From a checkpoint of a small transformer trained on Wikipedia.
Size: 14 layers, width 192, 6 heads of 32, MLP 576 tanh GELU, vocabulary 32000, 11.4M parameters.
Training: a variant of Muon for these matrices, 284M tokens.
Each number is 500 + 50 x the weight over the matrix's rms, rounded and kept within 0 to 999. Layers, rows and columns count from 0. Numbers have three digits each.

# layer 7 MLP up, 576x192, rms 0.0811, rows 160-373, columns 64-127
563462440519531525528440464515548483520492482482497534498505508426507464532541493505528444504546516475603507567460539452597498440551489460485530541458444504500446446586522485552491498432591496
415469532513523482517447472488588452497571507557504586504489429500425469547565522421499510490517499560514507514421543515512471434539443547449436503492501431617488531646559507503543512453533465
430493540528558402505518550605476543583502511591513540553501557485476527462436473498434465518436482559507547408436536513452520565504560584486469486581528521487370543430457518555597525449540513
561473502566542561473458515418564462401496425521466555562431506533476474446483518522487539426499471575618430431543534522534484556537523511623582502423433494525502565465477451432542461456447554
566529531461475501461520456508541544536510493605495520525455575455528465522490429501553563481526455502578455520532559481430473513494471482527458472495513455449472539543562542439487485490513541
519537555446373503384461406490535526449451464419511540563615404557487553438543540465585390425372500514496530494498592502520491637505567448586419540557544436516607491511507557566493475577564544
392403596486594540621485506438602538507537520533475494515388432438527397582388517539471457388401541468467581488502623564504431476430533415505593528509432446412455537530649539568550482421432528
547543567484472464574520504469462544563540572492538495540455607484474508551473495531494508565554493441511447428435528541527530525528574532472486563543480505437464438436474499549389477453421538
527416412509554516460478533539502617456555472483533527509490511510468578430514484514465423467529393444510485564504538533424574519431561498410595520498475445631504487561461534604423478490552432
518504496447554604478481569533512497454465541504516535480533499519504502558489454553540496515502493536461421476532421557575499542501532448416455543570526478512510527544498537527494506540466405
520581522438532550457470447479463447527528396429485476530470512558520503397391589538459509413516487503441495517434578515488489492507550539558542520466450501403423465486481476575518449488524517
537497444426479504605397502506462404432517472560488545511448478526501498446555475520506516441477455549498558477473525530535565487478548561469536413494502444396513524479493448527417562527466539
513550420540429488547534424549550457556533512441559546465422512410462534553595507550560555526517485484549579421513503490550414531514453522544607530591477541403500547459474412499472460531470514
552557505550476547491493614472454448491540458532512480468440448467378517566551581524504421446491508586538539489445477408417524519446386470539506437380578493532484414600478554558538492466446608
517447507544508476416505567510502498507504513509528492487499481575473426468556548529511525508517528468542563564514502530483421529551450488555491451509512492422454500522500543594397605594465482
432540504539430511452510527589402483547521468490446517506404567471472406469515538468543481629560385436487479418559583528519567521608470500458583414394488422518403582518446481620515508486482527
480565519444498465590365482498535467406454395372415509478524560538529481489476550484663451558522486513561478528516517526500536458504499541462535486522376538480618547570491508471414495429446521
539510504502476577440533625452522456559480540525442517472478474476456514461549504436555477491449411525454474473496519482542500540520461536497527439521561561459516467548504423550543538479504516
527604435554563543513470512522475538474502462595385473548507463443553575468464492524442522493541473539513584483497525499469412449513491490532497509600478361501598386528479412479557475505463506
493491477461433459449465471497450476484512501491486509459540491471538463495479494551599566455472444522544494492506513544544488453480555484503562419489578494509545575514483432554548444483543512
479485541434492470389518475451520510445621489533497472553508460525490489461491552474551497399544470449510489436492509454550490497540438487443449476515458444561456443579562500543477540484549470
521489456449511507540486547483505515491520491427419524530508470423614552426567492548474412548616464486593572433484445484524476498571506473523422549493514486425465439522496405543493487499500562
395583492496455532517405460477445436582450512454466423545606538514554443477609557410604527436498505433508494539449505471486493423480506435537359479508543539556363473491507488566509524418440598
477461544556526562410505518520557429579420494544609467453474488535513452533452452503436444440549486459541490497460552429517536561450613551476508508485532567386515436547519509514394526414444517
538565497494493502446434499483451509443399584470520540482570479576477503436545481494506522481495509571521479536412504482566404530508508478428426484410519514497492483467497514493440528526542630
548494445505562576513567482530527454487469490494486569472485510435438555452543564454464463512543393498525503511412467512543532511543498571513440514477489462516517531452454489510623440490463500
490543665507435548479492609491461497439546463471448498560491509445592482496574406430506531489636513354510531472462474432564399523546501454572531525464591487559504529557616476547550476582599573
543567544455430522406491517525360546519563493450477475485451511506458507448541468444438467444522456514525538543498468352479449467518531528500501491497499586428439511524460514492550478476541479
561534538536446472538438355407397516466549476444551412513538447425485540501501527465532562525577596517466430530466385441475589556543558483481573574486416459552468553528500435414499565551523451
458627504502459534522549496482392480552511538471561364507565419435434505466507456395519598553527498491501469482551475537409513589387534531415613506454395601449487551493541570495431473584598499
540493483435485530433507533462474487488480473518469491464616546476516505450510487504475514506397535524456501445528447515511413489529499509531448575522533458543456520526516514547463455502544525
511523565509486537453545497445477549503412504401450535459455496496532453622458433481473512510474498494437528422459494462440624591596421500442435582411603480541470448575521524450573547550531522
499582589488648563490512458508492386498590540575482543503464430326506501488424511569509440400477539397523526564519464411452403501483537445501545489454551516527474460560467437452518456422540574
489444567444515569479503565450612465536432502527522555491464454446561504468536416437580597482604482463515559520456515423530453542500600595541475440531533558472550603582463554489473516503595494
457510547451495413573592470439529505515546420440552603663437450471533463551589467593549552513483532461418603500485360508460547536456402464508494415529577543537492489507394469448433468471431492
538523417512507508434457572478431467565503513553490508486431505467460527447513483522428456466527406508543521563491471453503506508440510505558487458524485512474503467520480503474473483535557520
519497486463522515567493462517478517481466489488414524377513506549477538557551554474506534447542489500549522527469527498438379589520506467464537444534438445450529503564522529428508450547440471
539545412513519428488492471499454530524529447442470509541516503578478414507469434505483445441571432500483422458519432554375474458516547522605549504482457539471530481489475527474527555541517457
458516545502588540549420477554440337464610561569370506512482402482495496382440476449443555449527450637446451518542514583434454597504580582412543492465478462451566489604514531603392544407407489
513495513461424568533475447417615500509493487454496516492512497521485470435442410574521529502575519463388467512518503512468554495445565537450489428437469532531526424462579565552471417528493496
507500431545483434524467491468483602540543483548451452517494474573475520525477501464452493556425570504464485478503487522489416531477485427535513525569686455539487475513414513555495455517510544
469484437525483599465474536528449566542402431465488499472582506479536541516399502519403442430490509464479546513444500469540545583440518499626541495446518521441566476525457478543439538505520525
451509424489444511523480518536509451580557474475508526467525531482466547518511519498474475476557474494444484470523499464447521480473478530574513566513487426552506520580548427479608513482508559
503515574537584467489403529444463455529493498516539564505499512504459540498470459495535493490492487448458515518546487602421574505490459458481437508464539503520453583481635442489582522444522527
496515463486457469527487513534515451547535512606479584510517493468402541569599561492519517545426450482497506507464500499428502449483503473434506426467528443498478492513469458481474553527475547
416522574480476435433554513396531492493464524542456583513525544513527455503548483524458537437540499524457452481434463416485499475481457544542521509533534527511484451464550494526435494467553464
586465439575479509524493508558501448545510469485516480492439470497521457492500500522538516558456403519503491540467514461461528479534547424527484484422525392560532495516511559548504465516520438
550519511549552607562488509507536489423585416512532446451433418530510569496471470625483337515436493465497568542471547468520555487499464504531536475548418514516500548407529457513411459439563491
465525451434501480519486496480464506483498430541528589442498435489449526548555579496455537429506504503500509547531430505509483498573530626467517498546444520466553504479530513539486454501458440
472523575473435502439471489604560556533529372530434446516502457487503413513601502483500466468551476402591472372457478530518580527427487374491504459531600508456495450556532431504459622587551461
547524468544508506546452555466511510507528446493514594481491489529527502596504477484597417458484513459513488465497513520519509511557434527564441527442439518508466434450530516546486424505472495
500456561598383495541504511368518624557560519405544449495363550530547464565597513558523567515497533504443592475499514588448534447530431458561438480490481565493402561429496453520611483543512493
515534532526544470507455476517555438464545508496492544412506584438481522578566427536596460442488445538552536450519462544457491498611464511468410515483534439547555513475547494502474441479479482
468535550513467475455518467413531494530437617458516444528516495528499518529476482535471476476543515436536490446546531549434508450511430469447507474627527571462479494536522496555459529537475501
465420484453477423483581514584450508522560517476413477475513529525482449548415559555620467423466483462440410491376581564565500493600467486415562442479511555491530472549487596530433479477429548
519510502548457496513514456548539465572507438468470490577436505458541464508443494437551538458547531457540585529416476497505515488539516444428498518446437412490543495544483494577530516574523561
510499544531471551464584558543532542476508590466431455586477522518576524442510556477500443543452449587498500520438584445529439531368468412494418494458517422513471505468514439456556484392449532
450456518493513556516471536578553439419457454650519557491528483464429554482474491530446500514370577428469524602456501563452525467473503464610469492457438494468477554538521491546549468476494502
574474574397468533489558504553484522546539512495459485532497500428594493501452573505631466391426570471485506480432418536489510430490508374560453520554477481557553473550411482511578526479554522
439513578552494456447536506396445479474478482574500461533565457486556450570534507492556487563451551489466467487540431511508427502549557539538520574433476473524435553519507470490626471532536493
559533507512490451454497480571507476538536583542557468487554592544461536480489506491520530447574563484527475557511496501478491393487519484503484550482490554500471459522492519504460474452502492
495425482428459511507518442488470500452431653536428589507473455484491370579451420511482397449519467458457542508411444485393440465615590498485443501451562461491464519493439450551491472455558461
494525459406417499551533490590598535459505493479423532505500491489518479494516522468460454506572494506533561450556469451490489565549496490496580504497445481512532447490542469562435567489485594
482407532389571477476362466421510442376553528476450467498519497508522528490457573450455439585469351423529599583474511433561512462529360508524502444432528654445408482509528554612501433534498526
480534526501481502602467480567468500461566529471457470517503498467462476513552527477514492496479483496531539569554450521508575467479453515492547456584508511508467472558526584486481471517438542
465553574436465551594512477535508456520417509387435532429620435466511487535568554493514490511469430465497537468493537476474492579524493505468477462545599543398503506559506522561460475480537493
409509404488533466526525544589526496490540526435514525503480533516429533587485484535618529625452445529510524527406498400499430520485474545543576510527501588522487566497527557495520469490448574
489475514508566528492466471452509506597483440571522490550473504482434505447511447586497611474552478487485464553460489449454549604509469434443480545474541476547533519476536530467519429490513584
512467494543602441444505457512467524515536568507482383500503511391535454398448511559519509511504525446506488467464507595496473520470538521523518429463556461531429473529538543509605458523520531
490548637524526499542467561524464548491519485454552551444468498472466494439454548528517417481509483425512527462528514497532497541490490498460519515461473553492510487472445552489603483491455501
376454448490557492566486506460465554601507458492482556537509534429433531532494456469383456517467502458565395494498575463493506522502594492466540411512506464442478541544532521601531437511469479
461529484486464506509533514515491540519454499571515505514545444494563518490464579470574533498419481547430485479479422567492443429421469483508491503532496510460504470508539501573481520465490455
534512516550483483599517546532504504537545574551495547560476513524470562468563509552501475490505554436467434528478531540592492468509535547476444504396415450530499475431545522474467516469515573
499559535508554486419463573468510614456477537538467525541454499536493509497465459497504583459550561450441550524578421557475445476428494468506507479495537495511534437432509525518521540553465529
485594583522412532404493513501482454538462484575474494496399463555545496460480448553454537396546416614388532538528511688556517509469520517544479430561521529476515410473483459519507471554477580
507461570456502431548509501525504473554433413508570481552636398571505617465524464518492460498580539570449480433434545546449416379517409598473481487461543461598472470553531560531556480560503441
457560517524442507496430488511574533483585555473611514580487536496517504442562491497453503441439545487555524499482509466507544492457465419567479530496536502489476508457470492500576474520456518
469523558521466587448478411458432487550556420523472510511509530576475513429488504447613489488552491547529563520494493484541530503426520543412506439501573465544513462437500538516490396622487482
525542416475463479528430463492450405557535516464447533548542453514458516507513565475523522495464474432440572446512546485465491479481551507434444436550445474525518499541545504455443421503574628
510468445496422434458535484439554522555463547446483532527447561454521482513516549427528484488543509553573459467468424589482499551694544620476448459536530496461492511543497498507572513474539435
478514518498472562529431481540468504460559525555499601490413554450558557477537488505523528493550494483443489464498532556492437464573531482412495458480534455509448471491424505474435469524504568
536442483465505525494522509483466501476459552552463483495461582477484498465585515485478530526537562597491516480521512509528472490509517456443564506465531485514480496449433525452498502546489519
560496536562509549500450552489575536383479444486505599519514515518494601468423516533558487473545466420494475490468562453485472487421545419485469487442450550470465536547491412502561443483507491
486467579511509490516528456425480647503478479497515467470560571566476580477623540398532515423464480440536484439596522436494508555573468581552595475460595498517487473519514513530545525511460555
610436482533489547582478543460494514482474454525600521394455412500518566537479455515454495347426589562463475601533517493512463504442394540508506587475539411559432524586535404589468556487450521
549525465472551540391522561484515489518539565400426520512524494465574556596542444432492485477477493467502584520463438451446464607563403468462580545559515475452578483520484507441526429543429477
415548508563494496503495433428503484468484489457620465568411482479403428543543538440464388518495552450494580552485515462488469578524406521492540417442400431520454483567460500491506436608574619
507532498511449525525501606524526571524537482489576538467521466501529516509476552503519444521532446430490501433481525578464593433542489542588430570499535527511541503521563535490519507559406437
448534635473465569453508505480575432495443396520536484441496548469519514488478466518478467518544492490460507439450445507466436442523549423439492448603522624540436628520416560534589546531551581
556552438529535480436495558487474562502445477428435477573468548535449605533496413478518548470463518503460588575494420587440469471465491499482450497452436528521488498468565538538479475510431484
562505481551549426498533426486431505448471541447498433437470532492402464485530458455445459490578492534414521490552463437507510544548480512498533584566486479498464484552365470438491577683474454
462485491497541557450464523487541474532556481399430546492460540456535542523399501562569469534572464463516543471560509537539585469579488571569563477576481566478497502457487455510458522486510434
557465585474620502469405422438575526518523455531465418479503448526569514469465444466470421488540444571553433435486452521468504492504520485559554555529498494483546561425487462474539625473485501
455543486545540488499379430480497479453552587433503520557523528426487536556539377463510477413501550561525388498362499559504487534611462572609576485532547533550535627521418569420551504504496496
556476469518490523503473525473546488512541492478511440441491441463496577500560572510458564521540489520525434477484542538537542490490507502510508544503456516481506547443419494426443538467565509
522505451553438501516500425621503422500369459456547471629465555374464477494471491428474462530525504564498593516519491490537557581429440418526624376512494483484506597560479577403524512560597534
445530538456427546489563444567407473492514538455392502519461479478444468521601565426538479442486552499422516516558477387507391489542542553500541518483452612521564441464530452485526463483504487
548490497472460496589392458479503458474447575511513495525466502549417521535484484518535522564461405477513542513474500501497423542514520488472511507486490513577552455468527506465478502503493525
569490453557505525497456529534542575491562522488478487523377486602461406601495531426498447472478496566454480466446441506486540473480532544550558510564542450520470507527530510513523546480517401
432513522512391514448465468529541509502471390438516550542492462516497481435544518498537464434569502466633407498442598488497485639562569465558502433480562505479454545451475514473486593537520553
510564579536407495518448381472625462449541603403513553485483529409573603502488512586473484489416516479403440482389553445583518523506482495507602494495430522527553465580475437484468476490419510
500501480482489482544513446468515474588556515519468464484413498428463583480510571498432444520457422548499565491447437505535498420547474602413534553488465563484537515488489532512478473460504565
543523512476469558517415583498501583474497475526571600552467398486545510524541504452455459471500489546504432570474504504407553551525473414569484448450603561544517559426516531515566397567432561
487486462455497535486534448519510473530520566465592493510475576553494573563397481467593455515570476500535448445403600551519510484490398444461465575552457547544569420472485527516501508521580456
484528470514497530551500524490469499495549455521461516513606615503529486458528520496496532578486562402480563500468540479470460541504416474447514513477543512464501561510613536503515494529410496
521541508591459460457505506477529469520538544443583493564433483448419490516516466506478509544543554467506590502468514532408516479476467452536516504423535375474501470501562473548502517436425488
462541474465518505425428515455563546417441492491469562497610517436554506522429505392561523468535449401542558489517430445507483545539513389543585540446349544498527483489551531530622426543435575
486582496445494434557486462541395640547469521502474524437503582544539554479499485538462491428549558564499461539506530486498520506525511449440522502416449471496483445497526489559499488533458450
554413496551492476495505505522439447530526514436511473459484489513468526521515601379455415454509538518560517509496471424502562443546531467535609477518453557507504528531460528491477510459518506
583525509480488543490461510504435511438579522477585565490479472472473459569501571509524428473563565410513517551514499608542447510472483541551480536496425395558457451430466550482521523509550644
511473473526542500478456540473450434542509520463486461559482512532446465561523523498447512478556528508408475484492462501530474544540529446486553479468515481464473417515483481567480444507511479
508505657443449530538417555483473609604527463442534470602404374391423421592478505494500495528409586580498458523505527518521565475491492476530480609546511488541494523559500523492509458471447592
461574471512563504487453486487458508519542451521519492525607615422523463527516528492489520433464553458508449465455496472567446478465525450568529503453486486606610449462580465582419508545515415
439591440468425570637493440608467466506502518385505532637539520499455435604587427441446546509479423508368518466623545314509559566421583456535595469473496526514470585507457436426463537397504484
521558442493453507560513523456518489503497455442588512523486476442465566536538592480496508455509533482452535402528445471501424494473488481494454539483461446483629461499467512479526429484536486
519464547477519474593453388497514581493491440410468587535504456452548467457479586564512486431440533419499474495601504553611515509442445524474506499437377463561495570576557466481465407470479625
473475449485529543579479512406481525553478477530532513508525552479412443564510471492452532524500513526513576548413446517486553590502472397463521490525558511521515525535590553541504478566488502
526420449422486516496470554435582529515581559464427552511470566447498500528478486523564489427586500571490545504514518482555593547485538517486563495542424512521491552465494557480470543545499512
430471479424541489514456521422439450540476463514557506458393590586470493526541446522478460503455525509496477505423480488610523583475474525590523482548565455479404463518493506476503426466536520
499544435422450514482485492515375429584536489393487539574389535450487479588589535507550398536508522513588575485536527381542498574413417485449484555435509537523528469508585453449438530480530502
498469489447587547520407502538592463524454511545405495546532526601421496511534401521516454515477492460439577624408620440531416550517585489586467489454587564544578492564403489559467486423441509
484500514517476568480474498514488513492538470480523571590499472546403471465449464510570538510500452517448548461498462515510495479520487502339516470441537519542469461567565516579552454507527492
548452501566406444568450603424468577593496396481571546554522534547526547509509525482499420439530541459486353512534486493581442434529515452563433552483475452557432476505489581644565467469504542
500431485396611469473519472571497574404500538466451462515440566535532476535556479509434498518551432509533452512428515559441488543550538508527530472471475498486445469444421594441462569413486516
516420437494381520578407467529430540471498513441526465558529499538509496467492500536571469386541446489536541524536529537606530502500425469515571485484479492499486461504539512488482541425506443
454600577516519478511437464559438518521486442498456513510486510517515545475453464504524484452507462458494471485570488527488450520493465585542503513507507523513571504426574513584512435495448506
429576565599580472483527540372422478483486492499570446534532438526464479509465528466522488422493419512411496500554413567672540533349445532564522516481516464416525547459450492566554503512527556
403515472535524484547462422429468487596522508556547549433463525498462437613545530575498498456517517519520445469574587549512399381559529600512525509468376448532475596522526564520561477471523535
498448518496520460472499472590497495566449585471529477530457459451576572554554474522450486468524527576469460489449541567514550536551561437536443491491517504470472434530510530498559379445530450
521528474544459438581571454458532483501490527630463499500449598458481557516420564396536453489437565465323482475505590451584360566509466526529562496356511425585495427444486524492586496453461399
545611585481497430580379493554456554480392471518512507433585475578434548527414372536502603602489486587485521513460555571574524543505519555525497500447537655541568397503651511513485546459512605
541519460490529483484505464437480556456462461511519589517457475508466476563579423504529543405476491395589489501479418482582558512524502437506374530588527428492591444542471446573526476497524514
576572555427619576520469523393578455423500487541585549591624496481470490493469502461430470447561491512594521478508541517463465535479584524452522484644504365390493421464476452452482467443490447
629512569554479420486537419531433540498559467466534483509395454599459519474475546462489420586468495587472414535480505436420421522551436449555470459407565479521505442486574576458520432559518541
488485445439461494439499545490492443566530464510525480484433499511486511529470432522418443375490528545528621527453566366540425460501569436527480508543463578531539414621467457574469543544572542
473523463406562502499474507423463466489555501395453499559435585529402451453485585505472552578516477558447489538470509472566495550478495478515561470441416570486467514552461574443525477476490462
378531473512564559470509526489590471468504516481448534580514477423478459428516533521443515534455532434491561453424453510563465546479492513462575486435461493541503559500562497511506528464518581
524565516431435600516454503429456451530488482515509529532484575472478390542538428515446544571555489454452543494469485487489550548481473522493480509436464496480473494493495503533535481460542535
506484470526524616452434537501543481492471512475468451515534439491528403397550549504468451477421449558518516491522588522552489633491603500540561476472461477451524560519491505523517527452570514
449507436457480545552414474475481589486527427475439425433551555551486498503465529445472507416509390497506530467519535492436519535509537505498495505444508362526365493571437465548612490477417520
477462523486489390582497462441457541466482534581545478529546457520458540524610547525536519489451411492521468471495425499633521435414463495507585477452559565601476513499453468516504539503554472
462494540532537491492485600569491505526524416487476566546488457426475545514538466497512577527453465494513456477487552442546514530458532504504429500439439466483519469501453587474550448458450506
560561483476516577485465480514423504467431532503502492552644517368488376521556512445444523563557553457460425413480633440575571514516450417469505618447437528522468523621484552635520483492445538
557475473482479439459496483480502520488506514485427508577470504572471499556524504462481486521529530460434445508497512529461460431395534495584526559551524388542645577499587523458617504593448454
561518506502499492446520453511585664467512414537526623461442588429567510505546479478566491443454467609477586465469439484485512537432519462461569432533550517543453513522483460485533447492529538
486536525485575625483476528508473364500531477571553507546561408454488562405570405469521417500475512538449439517473386468448533488467532469494532545553568497548415546504388516520477486453504496
485476505579514582510486468557535502541502455428520532508473461587489546427539518518472482475576518586526506531462427470638528524538465404452487426510568521502475576472558507536524609559511547
588560548611405512442542545542403457544594523428486419490493418525535486465516462428424452465481510582504429504488630505503454563469501528486464449479600463539509416463544608555530583427368485
453478438387628432342466438399471486469438564454524484484449602502598559539497504515469535541482543445506492470510421477495474585539557525496513518430494500540582459536527368539518469480511550
453588452574496528490464554495528527418497510525504490445556432569535513484491616459505620427525499565539480545446410586442435615471514454581559435480489496476435486449527666470648452486554536
536562402500500433435493611542493519450463502434538488506515520476532497505450545577577454466556477522417462439434500405574537541527475488461541459535518466498406389545431548502525678522608610
575503507533575448503424532528609527563581555525533554514463543397537580484493462538509499511421483500425509431469490481504503471491539432517560459467444491460461554492525544477497370547617459
509519414638494498485592561485494418571563634543503546459414561456438492464487459497483494487590482425434498598526556487506391550462463503424478517452605632546502461560468449442386488471530536
507493531465538557449468495533432454525574534576543528500468503618524535508560476516497488514491618450492510482565580534490421474606456441492535445476502536512616464563563505524451548453496494
474625542512514511452548538585465552479489610522505509514568526485473462493452419460522530458494495592456477369481427468578438622550511431421540533512473444505553535485444548471563460561459524
606495532502492568508535547463488489454554566483559506556507475430436549517374450435455462469575522513449544536459524427548516543490450542642421554526448483443461472507506421492435555426494552
553563541484594541468449407505576458470531571509466524522453521473481436580542444515498489492511484524574556509483464537511555508496486506510568431448512463515487521496530437393430541474526508
471487551441486631510407550506492529474461538537536529521471442544442446568466477498532540533512530457531469501445477445518494494498497441506460501627568515500536514551544401508455519511507489
563516500520466555519532486477421492502486556501510515541478548496502504495441516530469505513416472512511461464504503491494494467527578514501485579498457481510467546474488513542453495419483576
515500499407527476485485514513500470604546524522510434543519549516516460548517526530529492523472455444500475402517568518557405510473554490476410450444491565489525501519513466444431491474482492
505519469510532484561451472588600483501504485552497457527555475535548533424537522364479499438463474526449525506476436458485459495453519454542570413430594472534474485471454456416518527431577511
587597572566582525451498482492550481544500472508456504455434407474409537364505580343503468471478454468630555513510480484360372591415383424464582601516456477484554450546492503488484549537453548
489517591530526521526484607563562511574464521447507449460427556505558439461490585442616470527530473439522433546564559578531453479514502418551529483535486414434567542585421471536575468515558552
503559494475444519407508511473543468494563404493497565476498538569584486539438552410524493582571412530508474421491533494479434534481515485398526482499543494540475515568510540471439373477465415
489567529524526423463389496403582465441472487420498513431554590564516480467439456392472518392389531496529532533493430533547440557418517454569525595578407487368523517512446362512474549637379473
507561500489500591427539472530586537595445466583563486464393546404474535410494494490476512504370555516554487435401536462475493587519437559451493533621501546462560481495453532470542525398431457
459575532512533555587480492537471556492580572451589467504528461410536585443450419549506481434559573567431466460487528482615495496485495509509574463461466537513498418507507470484507417478486525
524579488475394510409517490385621493551540452411613536545409444504545512498535538507545532515629373527537497492409510455433566557440478507461554491607495512460494445521590552530447474486512492
446557470492473485507481528499546488510501501532641595476523509423463524416505440525477440320481562493559401641501489464535530511461481438663457394568476452488488514572500466488536456516518548
533538491494405498472556449469506506565433504437362505585446465475480525522540533526514435447599474504563523448547532461470478431469453447494499570605530475543403544504455500502528464481550572
589550500428452490450522563452538470536546531535539499465569572517527417445487487372523510434499542486484598414442506569542430540546488503469592554564478465425446527520420467559520538456559461
524544521514521495457501454527536557537501471382536467492424491604384462537548505557485358537559447478486515401438625548522509422505444528561477538535547449503569433583548455485568587485512517
411490494553476450510494521400400420583453436331624442438482453514542555554527503509530467459501383486457488511439452471571499617597534439547575445483512513496460447516529506399485487518562476
574474529498459589478428508519452590480446537460517498478506452504442416501446561484548474495501468520471489436429535504472521541496469468548583535559507485503555460588510520586481599527502564
558552451531522545451461468547572465530520522517441419559497532545476519528480507534520511490506497378434498530479488536450448451523469514513516435480465581480544506540541452602449513464502535
513454445475532468552487516549465479472505453539610566578520418523477519455546452534470488498515460511515467442394530426513492452528510530517461466586506555560499548537457453587521543457520484
518459590422476490533469525462521548449421469432420504522468447542555456462449451564484409536589466564413460474448537460505535534600537594550471540464422518500401479537451534586508511458510485
458509481508579466504429585570475515532495475481433493450413550477426572416495490410456512438563420505510385457552403442539532532484506554448527539356464592543502586500486527423458471493527497
495501493488516442512519500554514450509427482438446462492470502474427472426514495578584478488423495475510524573520480561595519564423394460470453535557554476448447465486489562410564391385440516
423476515495478463515498613429500473516457532524508475456538494448462553454579557492523508537474495484540500492546539444572424524533530493503454500510487459534528483489476516614553490548458528
439453551482437460515588567540493549501578519575444613589494497525622489464430551560475431550562378530477577558448465626523455470498506467587468390499412510475442470568533497455547488477472490
570442536521547491338528576612528514462479384486492543558486394580498504433421574589409452469481525467547482506556492578429487499442462484533519488400570386470514520498534536443537580524512514
541498544457507546505500481518540502575522538440523441506507646508524484475483520532541480442610496565472501522521451474575515520553450529583489425447520496477515566567416525394493507526459538
594545488422483502455481503471461511528539456501523501437458478522507438515518477477465444465451486577451412518454548538479532539566504481568463495397512465528537546473517546528476443529522445
505481451437605471542540493376509492613507411528538513554480597522383540519480437549441490464547423505489401518442623486465481511512537496556469480476570519539359543577422561583457382519514549
498530554548599511571500442616411469506450440601435489535569480465478639447557521472505517547443509498503483478471431487486537537517585512471534464515495525492558452452489485538491538510507579
505511547474542606515429531490453551487659461405593517489486498493491504496491479494476447440495529555470519459539565558582543483532505477490444466521424475459478540471554505469589526420424452
501513502535478519534494475525474556469494499559502540474494508568522543483533511486493464444534500599509474556388547573492543537508485548438468436556561446462413512541496493458463484558489524
513481436587527514597507545514478539443526465513492523597490422558467610430435471528428563560515467501445475497556581570511566566476489437528493431460553482554509481509450563591369537516519542
473490531577504398522448477460602516587459522427562484458550510468497385430518573528492496463411442533473493438452502495487478568453588513469559457450545474478484470538508480538459503481520485
469537546434552540467510496533522458480448475443411526495553549597494507528479557473499576535495486487520454478568506456547437448502525416513543467419453496511441449501529515516500561492494475
549508523481491536472479459517497544500628456438567559525444527466472543479369458488497577477527483474499521466559520586486500504481440443472523412587493461501567405536511500520486438435465398
518613562481509535592521487450415543433657426415555584522547477511415499514556497481461556475518481490491621514420454510475440481604415520524531423483472492434512568435579524508589462546500597
484460479491509502445516558419491523465537511581400440510476454415531430502501514457556527468511484579439469467495480550487464494516444514547607492463539456536419562519496510503528476503511548
437576514497395592478430545488573519504588498482536537520508556448467481533507427499480481459490574508506477513509528483459501452489467422529502542506501545581461464544568513541507480483539589
501531460421469478596519483445443582605524487516672557483498519553429436492585585460508433459509554489558461499560466482489551554501476397463471432543525461459503489540565508523461511493523495
541488524491498520564531533496535541551550530485438495580466472534551523512430522522461387508422480460511499513423504492539504439527462527474570526479520508477393574502514570452435434516548537
568575517566420565657415630475479470448525468448554460499503527423467494438441473595521551484439592553541447574403457531478443536530509492455379620401533489433424521454441459467455619472505477
553584526484476540478459540401506476523461571530559449419514537385550550501533458550487550542574530486470483437522506471592515399513523571464484551474589506558473489547566485633562440388475515
544514518514465519485441452425477495500481478626487539525533536568568532461546537595454418582437505309525489462459455532494538509536561517448557496471495483546446519489587496553451385467515463
605548588508501409496420514528469399510492423505477486534338418561465463527511433600484570492456478516519530505467464478539481488574441656493374461399459482568492564623636469476535474437461538
504489560529504540473482488463523551432396311434540601466536475535647494492474521520406423430471570507548581487515393543529595609449480429532529517535471453466487505496439569566479508593523518
583513483496448528494522497473486440528414547434518448561461452484425489577492444559537479564522461441476437470417455527610518544496539460474436542469474559521508406549450517460562522500488505
542514540416453556576458451404452488499421555473534421454484565406484604493595415453626472449542414591459497414497593524492548488458503378513388474455460547552474524508488458523501545441440598
549514438471499565486494512562504411478442533441529429524348538445520415590504440521538474467511482508515459526444472483482471547483530434513454547561565492492452416513510444564525543468504573
446533571448546397424560412554573438604544467565453645504451494439517538393435483465498567467524465579454466427505480452472548542550489449516553454471591475466521479556461506577429499502531550
445489532529467606399474515465475594488534550443492535460481586548366514536465493566514419437483460532414525490442460516486503668570505422521474506451479531534515465520485557501437465528515512
480394563457548463474515528490474587557460444504450559524530425613437476466426553469534480568454473500465528452523499538470566482506474401492552468509523419592560480558492507505643417433521489
558521531467528506502479416448478518462489488484412511456493516442359485541499545471455404482491397511528523512450485519487484496521589528548493457432452388464535496622506432435449505517404551
503621543507443453623492586486561513522497481371503548399489492501486458519465508465537442498576523512555420600444524562569574568530517496500525498506544479508400510520437455515539589488449499
439453471631424609467578380574539461442561455494523655475524510546414541418553568513588536444621437400410506464496474612577552394409518506618527513533537437424486529432522493480544539540474537
494611469560529404621510423482526568437508392485426522612479452563564439437527483487476502476540483568544537450498429455461418505453522537456432522487504436498492489518519479440582488446482476
526402578453442651570556533495472607482519552528597631512507594552547495529417520534424443426571457527489499480497437426475605509519541437539574447455427523487491427505490522526423463534465536
582525479474392510463467498572473518450505472429512518503456490449495411467483541481549494460543464500473421533532522473471524520603529441490511415426461552518542539451526472527501540528498453